{
  "num_key_value_heads": 6,
  "intermediate_size": 3072,
  "hidden_act": "squared_relu",
  "norm_eps": 1e-05,
  "bias": "none",
  "init_std_o": 0.0244,
  "max_seq_len": 2048,
  "doc_mask": true,
  "train_tokens": 520600000
}
Each number is 128 + 24 x the weight over the matrix's rms, rounded and kept within 0 to 255. Layers, rows and columns count from 0. Numbers have three digits each.

# down: layer 2 MLP down (transposed), 3072x768, rms 0.0875, rows 765-893, columns 48-95
# up: layer 2 MLP up, 3072x768, rms 0.0579, rows 766-893, columns 48-95
down765:110090126125122112140139072091135087126127128122097125130126137142143171129147132119155103173154101125095122117143133105133115135093141123135133
up766:136098128114098108132102182102167116118047140139144159132087146140125136107150127119131154142097124092144188169119101138132144127110136155134148
down766:160070121129140128133151124091194118111108106130104110131144137129094190120119123132120160126127105108160107175065136148142166107133124135108118
up767:122145172129121101071116148111116099122140152108095127107142107121125120134101094123156150100136116126139129150126134125086093083125112110072105
down767:138103164158121112135148117112129121124129164135178149098133139149071127094166117148208133146130109125104130119099160135104116130134126104137111
up768:122117155152145131104134104152133163153093105157109107164124140112118136147116089109064117107094115159138111185157088104139122141098122149127145
down768:134120204146069099111164164170151155174107090132099140138075109135150103107112097111088131144118134177168087189165083093159072131158074188179137
up769:164087216148141110100092175147147138134052156105139122119188164198130120143113126122137156144108123115112154140153112100107165123143098147147099
down769:106144155084130126140164183128130151192118111122100157160097131125111210148128149108109080128153067113095121097148138164113104117187137139142123
up770:143136142164129133144123097138107160125167141148126149129140063166145113107124103095111170150110119147141108122153131172152098124106083136116164
down770:140120125119136163098098131132108148170127150100188102116129153090130109103146179108131145099149101137200114092141112160146084120112133141144113
up771:137088141166120137113137160088144104119170121109113160117098145132115136163099125158105104153096129128122152115214148059118100186142120109110145
down771:122113132170121143104156124106144109132135165104100122131127133123157138141147133119126123086142146114139122142109126123133116148152122104141136
up772:126107140120089156150138099120132116137166135164191110127119135152093100081137125121151122141097110101133144113137119172155165139090121136123079
down772:128116129138114143116139145141140117087142128136136113161138151170158138130146183160122130113106124089119161144153132153166087131133124114131145
up773:118106155122127129143135083145145117165167154093151171150132096121136086112088074122158130157127131116160119121100125130112159148109115117118098
down773:107142109141142102139123088113128139156186134109120138069140105167150112139086183110148138141115116122134121109173131093108092134135086102118128
up774:120131144113131106135142101121116141127137124102167099104134123082118136132141084149135108127158109147094144144137125116175137122125104125162139
down774:122132113142164135126112134094129112141119145131137126109126169124146098129131153130124147136121128139135116113107111101137116123099140109152089
up775:127140060135117135126160155116177136119150112099115165144175126138158160120094132097076146102132123130135150132151123126113112122130088121146152
down775:141143161118127138071128131138118135116127141155103134108144145118098110137113118131089115148140112160139145146128146149148103158145114077103119
up776:146122138132110128123101144112146153161072133153096147095166142123166119102074116159110134109145123125081146127133106124142124097144125118105127
down776:100145126090150148156127134164185131151114130125096127098133116102164152075132117156146145131142081115111074145132141131130110130124120156150123
up777:139138118154107175119147135084113125129112127153104155152110139151120128149109134121134154124136120125144171122111140140127104092156137170112146
down777:154111063177122125107131089109138129131133116137101186109100104105130123129139128118165152095073136146104141129103107076100095110155107121127113
up778:109166093102110110131143171130128155151145105079122147126137138142115105121115110146142102089167124114100116125123115160128110112176127131127131
down778:115110122164142117077135163143172160123146136089123120146141115102137119123130102136108124178124095167108127118135114147167103119139119113134079
up779:154150125124081123127156151144158144095126103127130126088120167108119090119155135165131089105110153115096115147109141154117144112152128105121120
down779:110138053157109144142139131127102157143141117095109123123139125126103103119140105149127131095113115135117107179138115104100138115153145195136089
up780:127147079100117123122123145125160124182173147140118142149095156126145158156163102098130104162152137097127097103115155145156102112122131113115162
down780:111130167078092143156119108107099136120143159146163124100067100146122165129099149102129127117113142131184127140079117165172106153127134122092122
up781:144133106063155129164149151140124147177155200135147114157114100151152122111112133127138074143145078147140135168138129118119165106120161084169112
down781:101118148117116131133133141114133121153146159083172166135122044134140125138115112111114155141103113120155140117104174108122132148154126154139103
up782:147154103117096136123101155090127135137128132109140147158158102160140090129132176145142124118151132158150148173116124080105140116107125135142131
down782:124117170117123104143134143085111100138123107127089123138119135150088114159104157145143130128171081137145204139101144128091114087130165162140114
up783:127119133138121112116102132145135138158102122105129163131154124108136117110150125131124120097096102112153180104087120153139134133134143140153137
down783:139129148066111153127136146120108137119129097111109100145176138123152091149127120124118082199136126145153142122142137135144096120100094144146118
up784:114125136104128113099125119084141128117126154145141140082163149124133155138103135126144109107127137121068185140113125101113127130121126180099126
down784:114105135145104136132114097139139130149132080184101120111184104113120066118134141145111149139143126106161117081136119163109133130160135096130148
up785:114125086116102145094145168145119113130110150095110123112150145066131147133103161136120111148116156129119133115141104114115171129122126097159112
down785:138124122150104132126130117146107154098142145107129158094102114115115130118122101101127096109108184115135136125129137122112154064082160121072124
up786:113181155105119156161108112119082132131133151153135138104094152101140170125137133148108140110136129185169139138068140143131124141117076152181202
down786:179100120136141107144174124088144106145183091124103100141153155131167112134122119169130101072096121131138126086100094096105152127081107161188091
up787:136170161149143133137144083149110103162175113078117081096166131128148110100158130141180083119099165115133166145125157123116100174085132145114137
down787:121174156146137109095150129108185136130185117139082112160139151093106116125136125144124127138098145122174107133126120120153127133115100077088175
up788:136115125115123142188139138114127153147137139148141134091139154133148132161115121126121144155140121147142118170138132084109094097121135111130132
down788:159060098104101157147127087110166145157114123077135126115144136164131120118164087117167114100145121114155126138112168135094145127114105126146115
up789:119145147122122135133111123150097124101115140149143112101133161166149121160116120114134087117136124129125123083140092122147159147131133126112156
down789:093130099122126141162107111157130156156106120150144141119093143145125142120150096111116115112080121132127104129099154116139122173131135125131123
up790:085134130119144128096136156134158137087096155111133145130083137124113158158134129112163136120129107123132118148090111180124124114119100136121159
down790:109127103122117135141145112114121159147147125120154102147148136097127158138114123187106123128161108141148134147102166142103165116114149103115108
up791:116079141103150128208144088092149140141140107122137112129151166137176126171141133147143161144098118146133128158094132100121166138128113140130116
down791:129147125113137134131148088096123138158167105113093145138135096126158115127106143136128115083144139118168141109140135138152091122146131149157087
up792:132118172136120160171131156128116110105119122168140123113103147110122123138136128089127147074154120118105105135112116089120135145129097100162113
down792:114143150114148123110111140131107124126116155150118124109143105123145129138123111110108115092102161125154125117114142115133127132116130152156144
up793:113150134134131113111158156120123119096148142090153145153186121137125144121143121131142111102110115115114103129129132140117150098162142131139088
down793:118146115117149129122155138154134100133066148110140124114146150116124127131125085117126142108143139107159143135117119129166165073161129154133108
up794:119141143100132139117092139135120150113103072114108111100118137163110153148120087176144135119127123132188177160087171142140137085153154148108108
down794:143138085174152124098130154108165106140135141125156149154139144105124141127128102167098138154078150128117133126139143115169160149105141131116119
up795:125082052121101165145142159111110095141101157145110128103118144113124102145130070126132130111143145084101159105109096103141112091078100160137113
down795:140157103125131131133109166103085155136100119094135099141114136116128127128076107152108154104126075109164168166118130124153114130128108122134158
up796:135169121099132137163122199118172148141107134112119134164123177131099108116153089102181105154130129151174116119134115121119131103126146120133140
down796:105175122128124129149107134163122107144103086112125140123132118155082165147112088117143109167161111149134129094143163121135106106143124143100111
up797:102129091117145120118135102130108110116148152125123124146131161095105149120127116145082091095121140123119133144135152164103120139087124125134076
down797:160134101134146136134144102110131119152096141133130119137097104156096127083108123084180138106143141158133148138103137134133120172131108163117126
up798:129099120170108145118125142090143126124139098182130143136153125114131156155156132143129123120120128131123095155118139161151119138157109159156176
down798:163131129135104110090120156136144098158158119119070125080157154128114159098136098134138153163130117139146121109156113163129091114170119112151113
up799:143114103113089142084130111113110135093154149109121139117128148158114117129141161102124098118116107121079139138133147132118102102110113099127146
down799:129100134102124142146088148101087126134133111161127131123083096133125167142155161124152135157132173165115178120109104105124095101111143133113095
up800:129133098181101143148137114151145144122121149121129130141130118130144147099120123175153145101154157164124126149149140151131140126106138104143112
down800:116145124115178162150096129138100133150138141123139144161128170095136126125093168114118142139133120133144114091102136153166131133111129135144083
up801:170127179106137156152112172108143119139098114137138089156148113071120126173132112120118122138079135098095108100109136142096086113139081153113133
down801:137132110096123161134176105100137110129165126136136120099127095121140068084152108157125157112168097136150148141133120121143132184126119191078155
up802:149141100171151106118135127122124121084163140088097151110108155160112119120152115157091135142129163084153126144153148132132111117138129131138135
down802:110152139145098152149133160128123160136148131126148117130118172126091116129114146136159092163148132157110126133182135114142145142113135171107132
up803:116114156104092111117156134117142169142127143170137133143189122130133146162122119110147087104090134147143111115153126128141161142131110123145099
down803:137136141129148109150137127121137116158128114122164169150126135129121132103158110139124132123114164104105100125125089114172114142103113146094106
up804:126156081126114152135129118151128113094123104144100150120163134170112088091127125142133121156116095136114118125129123124129104132087102086130098
down804:127139089118164123150154106153119133147154101132159130100140121151105126137114132131124135114128141153140120128137093126120137115096128145135163
up805:085125100102133108125102161116115138122141144124158130167126150173123116142162117091162120122113133105113121116139121124141085117125124163128147
down805:090100144088126119120077120136165125148148163136147125138096151143099089164145121143129136143096135106178118117123140111128104135135161126086075
up806:121109119118134123120165139090163118096147121144153191127133149152151162122121126091103132130138089136151148130198134127132134114151142141145122
down806:131095152089104111154147103115140161120117128147159081118124079152105094142095082086137092055148134166109157091133121132104129137163132119133139
up807:156145137165120126166113193076151099160095099101126118124118110113178153117181107146121119114129153156122116108099094128109148145074116120128089
down807:150125128126152157126154118114148155117101157128110169120130108150111117094152139174149118145136090159131095156159118122148123149129118135109127
up808:117129102117153085114161133098124098167150124136161167151142153117127073097079131075128152121148121128169132132114141095113139115092117110134142
down808:134102106127227137103105089176150101157199111118131088132121099138110142157136091146132149119164142089127085133130125155087102138171148121101163
up809:139113119119124140109098129113147114123106101162149128104127119111113102141114116109151145102142153117141141087141103111133118117145121143154137
down809:123100120132141145173098140144124163114150138123145107126094124108115142125127114117137160135118132162125113156160110125164104157117097133094118
up810:167147092138103189102095173130161151139167057083143117109053132157118152115136104102176143131108133123140167108150098122114119109133136149105112
down810:138145098120100106113114093146164091126123053140112146103098110121142144086139107097100141126130106171140138119096107103129148143108116119192119
up811:136133136114113105119113119098147096144133145101116164116152156129155127142069136110140143155105114161113133119141141126125126117128124139096114
down811:120128133098137134132136119139136083144138104152131108101130136111137107150142106132126112111144076125148124130109106160145125146109148125137163
up812:114136083146136122121120165123077088128106126116170130129185134116137099090085116139085109138156120087145121090187084077130092124156108116093130
down812:115189115131142109116117082090088128122175118088124153111107120074124092163093140123145135158164130113084078074146071123056145093130138072150103
up813:137119136147139116173142136091148128098166096127113152125104097090080125101119108142177102126110105126114130117134119116158153119086132120109048
down813:097150126150171145167130120123133172105131144132137115150119122096141146128119138154153127108110134116145115117104121137141132146088123077136155
up814:104091150140081148100112158111126093063120115158154134142178126107122113094162102113103118150135129121176137160141145167152115102114137111126157
down814:082110129151117098157107104155127105130125118080096154110154138066103167148125141128068103131161121136112134115141129096132103141153085133127139
up815:120079171144117150139111108139107102144128134097125132137125114094150113149163124134145127112156116127130148054126119129141117156079108113141122
down815:119162145143128144116177122139107115139135159122084083124107154122133133144125086153118150115146149129134164135128121136126121164110172109162160
up816:135137147117114106143150112118140110089096117123153099136110082172121120118171109115093130138126131141109116110105106122158127140085159117140126
down816:141128097093135121098109150103167135117146123108108100089146101111145169133138102156109102124127154125106145101145079124096133107122133107122117
up817:132107114123099114153167140137136142084144105141126167162106119137115122138107115096108168099167167124109142082104139161130151156155139077160137
down817:147114130126144095175167108122120128166088114094133131095074098107155166135117143102131112154102130157143154047083154082129152140174127085146120
up818:105122070091104132110115143133099101081106132132131135140154121154075112138110080119166146108160136138126145133101125150116142095091099090114141
down818:168119105088115142144085110130121122141174128103142096121130116123136127151099148081147161136113150129129134126076104171091117112148123116152131
up819:136095114120094133083140153131158108111089127131135158105140115128081100097123095109169131131127101134145145123104120125138085095119112127115154
down819:139161147158140113126143118127129156127175086153141130113163159129145097125144131123185121143140096130111099116143150147096128119170137118162121
up820:161148119126129107139129190132087122165114144114135149146120109159126151133109159121142152100108146147122128121082117120087135138120103105121123
down820:116106138116123126126140137135121126144150142126145150116126080110133174143165157104141070137134130152120081146098147101164149146134139113138127
up821:145140167126104120073148124144185142106146126147175125082110117161096144111129161116106116165126149138114154106128127130121106082121100075112119
down821:156147137095157104122159132143140148168169137138123134125110126139117149119174126156162133128122088150148117157110175128119170131168096139135091
up822:105121111144129139147104116098126138116117129094160132118145150123139133170121154131150077101134137128110143114141173163153145155145103079160101
down822:154116111139194134129157162135128147135107098155142130092150135120126149147139117171131161114108141130099137122152118104073160135163131074127115
up823:127113111143145089150151107067172132136105139134107126109120126138095187140138137131137122133115133084124119116139108093139148134148118124150149
down823:096103116123106099117101139108146135140155117116077100112130133104120131124111132099105138125117142165151090109125143128125141151149107147127186
up824:114156128085105107131097127130098137121126085116144136095079110119148154108160155091134110094135078171150134109079111103158083057085165121150142
down824:132130133094108136156126089139133147156130117119124115138114120123161165077121139144183148155090168130108140131106133105114104079140143162145126
up825:122114155134127120153118144107136107089149130151119115141148148139112108103130133120143126130139138125147151100156105118150148119146154150100128
down825:128123121182113120169168146099114140180095198100120119160127093155142133168132146159150124108120143140113136113128127138089115153162125138126080
up826:171169153123140133129140122100158124135145166130135131107143146112139142082088123127141108124126094119139110132146161148175105086147148099115104
down826:136126133091129156142122153164164161140116173098119158135151129093159124137093158167143105060122134100175111155201126142127114121109123129132112
up827:097160106101138103131122139132120109147129114133107139161126131141153149139135099123135120150150102098122125128143122107123122123116101130127160
down827:126106146119164132117139144157136102117130102140168158132144130136137117125111131134117116125170150132112126128119155105134134137131092112116143
up828:135085157131135129118131127138111105091141101159119112099106119124119148096106102114131142148145125096110088105136116120117118160150141133139179
down828:084131144160114112137106147177108125131143152131100138107134128135115106104116134144126111104119117135133138150145130127147135148136103142127124
up829:141125092162134133069137132132158130153137122142131113143130126100123119139121145109102107080148145140147119142139120147140129105125154131139124
down829:126143133121143142130134109096137123130128112087108136151136143126133137143106124123091139097124133114131150116116092158145156100110142109139160
up830:121096134173127120123130117164160138145096143114149168151121140121101119149123110114122100123114126092132116123139122133097110141111125103145125
down830:153135118113146140131109121110135121131117123156134106121109138125127116141133141123122147122122145127150103130094125154126158171110120139111120
up831:132137149100164121084124135133140103138110124105092135171132105104098136086111128102131123125144164146127094102142123135136136108096117123127183
down831:144160127167119119144131124118116145118145141132116138128087073139103087126126140147099096113127150151140117123152115134150151133103122158123132
up832:139144121113123079141109155138129160139152157128080176131090171130111132137141126072144126112125134121121132141129136152127118130100157115124148
down832:151100072083133093094150173130086134151116128122088114141123117122133103109138140137133134130131151112120119125098144130116120111166133112078119
up833:135141160108114123102163121127140127120133139122126136147137076094142145121138123135116099121094115142133125091130114151101098104083106123123128
down833:126109144153140090095139154112087116188154121154078141102176143129134134114117134176172156122097146114122150130089119119150115128106127104088128
up834:119143106176100094141177152083164081143121093084138110179118131117111107093139133081123109135139133167129139147123090136169132114149151136143165
down834:128108087159106121089121132145174109097159114089121121126148139113121128107176156127128099127148107153162160077131138117140148150115146131161083
up835:119101113117111157139144099142158131110118103126153127069156123107087109146114154132149104122064110134102139142131121141120142170136114134138105
down835:126116148115124108151147127155126141116111107135148124146140131126137090100121147129106134117103165109143133131120106140132116138128144145091112
up836:106152141100098164108092185103117116118170083131153146096157173129113136139103149083111159134132089164143110094160102145132153117136117092112160
down836:128161100148067103145159060106165136142146138139170157097146119159114102110119152091119105120082171116186146089152121156134067131133110114146151
up837:117144132124181148115122125121163124088154106126217159121131193090109105142147132164121131141116142147133178173118151141107105157086135124137164
down837:107139115062119152153171079110086135182172087106170081125127123097150151128107170136146185126104129116151176121151144134121144133179092158132039
up838:097107103122162094088099109153170173126163112087132114107129177102113104148174133129145103133138101146146155098133106094133135122112122112115158
down838:118108129156136162148113134165128148180094184145119172144098104123128126069135165130177135135112168146091101090105156114161108147131117097118138
up839:082126121136072120081117151115152140120107099128105142101105118142127153133101111149182161156110146128055129140117149087111112142104131126146129
down839:155137138097125118147082117120137133117129107144097145112108076122133118141113103190133111128107099119117084129138151094114121171135080127132121
up840:141116135140147108151145117139137144125097148171122145142072123140133138139153147148166140094139134135137138109145117113128124116089131116112147
down840:080116118145179143107135095166219098149111120117153120103119118153088132138106114135177136139110100088177131131124090127141117102113141133121083
up841:115139100165127144144126172081160136116132133114147154118125122164075181146150126117171173163104139130141145113143118104140123127106135082151120
down841:112078139160097120123150182134108135142172116122154154112092121166097119157097131132160144097125144124135120165152107093102116095150197108091172
up842:148121112120110120137103114159127136102142115143110122091128108125095141094126100135151146092109119113124124119092121147113084107144115130126139
down842:145097122080104128179142126152084150152121096123178100166124108127135121130140134146104122122133120155136069169119082143154122121157128199077108
up843:141161129120068099169154140126116136134128117092094173165111077132153123122155144139125122107126097092116150141114077173152131128144104107113139
down843:121137183093150132144132116104090117149088094126125101170120126154149129100141148157143156139125116125156122107135125139124139161121103110100103
up844:123119079145090115121080162123111133079118075117156122142129124108142117090177115134120135139105091113116120194107108102174136159126148090122160
down844:127109054120174075152099146109149106176124057113152163130140118120107179152157122168165117077166155101122061128131128076179176115157132127129120
up845:157126117149115087136107123093137089115112097103137095121120107106155127148153126093139104145114153157100150126118100136087121167108159106101148
down845:162112142109135123140122092093125149132180128134138074122130144140095121115131159111100142114155153096096127128157172137132112135117120090117157
up846:087120109076124115098131163129124156101143126148160102105100145131154180130098131121109151101102093101177110138104073091148161152150124138144178
down846:138093162122169144165106118117144143145123134086127131125166149102164125118127145146115119146153132163115167146132110116176108141140161116120132
up847:126106120127130158083116082144107146100170092112132121117121120124132112124113132198125125160114122149065131100155116106139144096130147134111167
down847:139089113110155173106137142088142123080159144148148128146133162156147160184138126150142113165106135133097119137178127086116109090137110128132130
up848:065202115148116077125118152118095133125122113111136142129148165110081177087136116132105085122139135134129103130090106160164143141101108168180173
down848:064161093132169123095084114121132115146129201138104047121174079103094106071114151142187144100111107093145101099157159131121143062090070121105120
up849:133158112145129062124136141081137105140110099145135134161125093172128143159106127121123141116105113170124188146111106158155136115062097151163141
down849:147095116173148128098111123164154108109205134059136093140125189130129067118105128138153149141120068134097106131075149108150145173170155154134132
up850:123093152144082168117159067131125145097155150079135133131121203122144089088129097115129140134117133110123144135135100145111132091155092093111099
down850:153139151152114130138128127142079110150153086113103125147138156119104131081126138160106156125158182119147145079096120137102162138129115136151139
up851:116115133121120140118127125108139118096110146125106135142137120113077147113155102106119130109123145137105133093130144160117126163072094154114125
down851:114114126119117132147082135129162145110116121135126115133168129106101111108110100165146128102131122119150136128099110137130107141202158142101107
up852:066096149132109123119098186076110117116121151132079146106135144137165153088151138116101076111124199146161082106133100092127152136162139091126125
down852:220148157153111076128136133124139108127179086131174155130163161165151104122121121098142114168104119137118123103104151125110110113138133131103181
up853:126162105141124092140098107122129152120108132103114150105153138108091139157151124123141147084137122127123096121102130134111075091143094134149152
down853:149124141148125133117123100141089144130102159096081116121153109139144131169140125148115102130167158158101122113085118151143124145105140159144104
up854:116147122173114118163162144122144082086075140091122077126078108165135157153124141094151132106166170134108129113176109106102162126153143117122170
down854:165189070165150114134173096099142122127141085115143120111146155103095151113150124152132119094123136154142103107129126119139137162122149118129126
up855:151136148170078103144098141133132163122117148128086126086156110128135137160098097134094125117138125126110101143102115129120091145150132091133144
down855:166122125106115129128144104124132144136137080102144102121147109112124133135120132174117143111116152148142154086161137101149120168094127112151148
up856:060096161159128148138144141077098096104175136127130120080169146152083104134132104109125139142137088091100125117154118130083119148101103180138116
down856:105133067119130110135094170105106164117128123129132142153110147174096136083173118128174134135146105089112116134142126132100169143197064137124132
up857:177127114100082097142191107153182160140133106088129086165180096111150163149168147091113102111118132101077114164171133141139109105093166105133113
down857:139111170135125116162114100117154109119116173137167125168135121127137117127132137147159096113150099102129079109130114109142096166140135102160165
up858:132108122101127133134117157101121106123133144139127167106116121157155101122137091112151147138165125160113115084130133084139097117128124133131091
down858:126100126160160078121111119131130145155146112107147147175110133152131150130153121112105139146146111137160124104106106103112097153185108127095082
up859:132125126136119134107115147133142124061088146122162143155132101104151152143141172132145095107155139142115123147111125118121078123123151149148149
down859:149111106096137159160153115113141180141127114119155128124114121094118140144092144134173141139127112124173103085125078104085135082151192184128153
up860:100087159101123135127117127142066156103143179147164117171140123167113090094139131169108135063140128118087135113171079095100118043101131116080070
down860:047141109150135144095143138161082116152137138147144100155115137151132148140058125145096121108105103135140141116154134098109136117174122152099112
up861:121132160145127156105135135102136138133121142092172124175133144149182111150133145120170122127139117100095131116113159106159165153139112140169140
down861:112087123146161124080140122113157150140148121096137118096120088111124146142152098110114136105177117167121104112115188151169108110147135149086146
up862:137113108150128099166114112120096069103124099159105156110130148124137127096124160141121111152110114175123144157113108126107136112112099140122135
down862:134090143132143136087140140114102152109110107101117107131135139078137087129128156138165135139138101078107107149136098130096119115183123140105099
up863:125144138110142177128142126141126100130128118110099164149147100126090172120136134155107131125188122149133129169170110152125128121145119123139126
down863:152130197181148126098160105133169168150127116117133110139139105097156125116098130144158146134147127142118145141129149151097087146113110132126093
up864:109101098128093114094140118119133145149118160119133115168140107084156121138121112141138128144175147116117188129113137166163131093128102154095162
down864:111201119129152098133087103167122117122171100138057119195129127098128158116123141132105126114083164093169151109098128138097120145145100112129100
up865:135156161117111139149132146147166172117113105139132141134109132145138151129152135129117132159103127168124146156187113142097099129096132138144132
down865:114152086132119142152128107143114164113107119130088110110095094157114140141084167105139146135126130120126115134127110126092134153189174116129189
up866:133132170154090127162165118125081121162118129117135122120134095123124143138080107148127136109148166088109132101171129158122130118102147113119113
down866:162118112118132114144104140125144141107166120107104128127090118129122131114138140090145174160128127164121106080130109116107143141128135114150120
up867:117167130174085152124107135139118122110139096142142148098104128143119138159121111097122113121105130121125133142106092161146140148140121139148116
down867:119130133113137137104104120133128164122120109128113134100106128140131136143134140147140157129100090114128147150136135132132081111133128126156131
up868:139091121138161106153159086142155102060114132097135141142102172126116102149127124100134130129162141133140122058154134118110151141162149118136106
down868:172132135092157123156166081130140139134120170132105106117104135129102115109128118135131111123097145140129181105108122123137146115120147088096149
up869:114134096150146160144088110105109123108123131127065136133093162124125147139141112137140146142134123178139112150113099155202156088122111139161113
down869:111138117148168108120132174134114134139136093188115092119115173150124115097125059099143104100126152078080150137041157094140179177105077127128186
up870:169098148114079123102161139104139110100100132164161116174115115093123078141136131094139084158132098128137106106116145143132109125104156146123191
down870:155117160115118119128127131097126092112195135110140140167133173086131128127153117121110074126075155152103164117100152116146138139115084163101118
up871:122111120136067138075112122132118077131131118156133139153147125122104172087073085064119147139157165122107139129142137162115149153103127136108141
down871:111070107118138150104139089139129105160153118141128141130151153095121181140083146116166119173154175111121108078106148105101166134162068084053071
up872:135138160099152124118141165130085127112120077124157099166101149121086149156115134117128121144105148139106138133139128122126138111099098099125148
down872:116106143073146177087144147135155110122145119124172118157132126139064118113131145108153152159127133161179096128109156150137162137149153133178157
up873:155128129143147155114139134102127148122127157112136157117133122121141102130110140138126156121160139120144152169136110151114126147108108135092152
down873:120132131130134129133153115150118132129086120123097131147116094124124139152148087130100115123136142118149151147095141130165132132117116139133145
up874:160171141135125155122094107106093116149126109120103092114147141105119153139092109145136125102134197161097106116099099149159139102141192142134073
down874:123144142120149134075125127127154126127091147136096107106138085111113119120102133119136144140119150113138128137118105099150130117123127143126158
up875:146134115127114128102117137139135153140099127147114130112125112139139104147129115122112132124133119130125113123120129096134122112123096113139138
down875:129130128155170108127085130103128124167106125133134139091128127124144117143129131137119094120163125158109105138125119138140118091112134135090119
up876:127121142070127179097147109142102081113121079139115112106108129084165164144111138134127140091142154125138138101135105160149146128135144147108120
down876:094113107147153170115123103143150171091133140141120120178132149120124095129080156151162149163139128127140058130107144118133150102102139128165102
up877:114124126146118129156138141092124126096117142086109140105125105132087178140101127086104110158166132153152122147105115095109137125152180148093165
down877:126146147076148098168151127091098129135125148147163117120143139124108094136126145120136136123130133157157120125136125104159132150155086151108081
up878:138091114126148114156119131178166109109105120147180104120133166143154159153112107112083107134088128104107141121178105156146125084173120124108099
down878:112145124106144104103143150097140118139115099115117144141136129106165127105126118121171142147106129128122118129134115150132112128127104151128115
up879:128150137147152129101160127149144102114106143126137105128139118090105130108133115157130113086137130150126136093148132130128060136125100171129111
down879:123140123118145141134131151081098099140140139117179111116139124149129124136146110146119127084128113141144124121101120110116130122122135132115134
up880:113135115087094178104138123152178111124115143150110112129126156129160157130112123115100125162112140119133115116131155117101158134144147118158085
down880:121127130098124136115155148137138156116146161126116119106156139107094123124117129150091119173128143140137117140135156143148140100129143124114096
up881:093148095119170147090124095158139145099125135116125093167133147102128127119109113125113136159158152101123145130119115153105122165143141141126108
down881:124154128156159134151176110154130164134100133095109126114131117125090150154125099129115121156118127130109121169106125134144148138164152148090147
up882:117114136130090134118136112149156127163169133130112158088097140126161137114098150129116156127137138099112138130128131131162152128122127151119176
down882:160147125137112175120145119105144114124131134152128109110139129118130123137134120171128104105145141103164108115137113140143133142151108134147122
up883:119113135139127145133058117118115125107153127138130159135103133126131077106102115107089114134094111133148119113158078132125098109112171117129116
down883:131124177173112093156123144120150111119116139173109098151153099160117121106117083146134164120121121128144106130122121112156130156145147127136116
up884:169116133136092096153153124084163116106149129166141123122098124139143127140134120128138118124143076102128168121106127116156115124194114065074136
down884:111113177118130141161144128172109102168143106167135131160147090113172160134153126094114169112090125154137118135142126125083143101114111162100078
up885:096128134081139100107110139121151145160130145111103133151113121140141121154125145101132137128145092112132144152149058123146137115101114119111158
down885:153149094109144103134103103128113111154090135115114121124120106138117093113135153104133144137095119178132110099133135141117089150114144140125131
up886:082134094130166125185154125135155155101134121129132122101174136135146140190131138101098089137090130151098145117141160170131159149089159112141158
down886:177067163082116143145128117134179132130082134116123105103134111093125109153101115133117131129124109115091120111094174141109162140170145127126118
up887:137131103079093125180119128104148154138142090121089178164136152196123122142081149120134090135143158119163115118122143130079113126132127156135117
down887:138142115111170124117148124109133153136138104119135132129141138112119149128112165127107095101093147097131131113120194100107128135137153165162104
up888:129127156138108095133156143106124155127102151140125126133138133144134103154168129141119093091133150161135141098130139149137138082111132176148187
down888:121148139143143126127138106137161130135136105137099166125092121178167152128130134161141136138089160104155157160115169072116145135117118183119140
up889:159131134139109165100100072124155138120109136086161126113107145111146155148092132135118064106097113132145153107102139099134095149153148122157114
down889:156108113145162133143102160095126147107120141137105169140109163124159143119122163108121161111130151182163127147126104130113142148121167128139139
up890:092166087191104103147113127094116131111088150103144132079159155176131125105111129083160115075164151090106131139060132146119108092076135120179173
down890:151102098108123147159141134194103159142141075116128142107136157094127118153089151151189143137193068081108113153145144119075120158150136125158136
up891:145119168161103105164105142137104109102149113119170150118105086131140116144129132112132131084124101125123125134152107144125150134098108095112125
down891:131102112130187128163130140153078111136118120105130136129160152096100103149134115112121127090119104073123119064198112143113117129160131121163146
up892:163093150133083131114108098170136121120132122132097075103125113147142119123169171098114121116122144073132144151146164120132125108151130184121131
down892:118133138121110148144110118119136131123125149160158149124135100095142126149106155174152135115135145110091156148186164124162111095137089179092108
up893:133114110156120134120136139113110100093166143130144116136187122127168150122138103152125128132110166137112122084126181090106090145112123141149107
down893:114143129117147107149105140109101111101154123094078119105101119135113114156116099149087157124126130137133115131111131123138150126105102127123105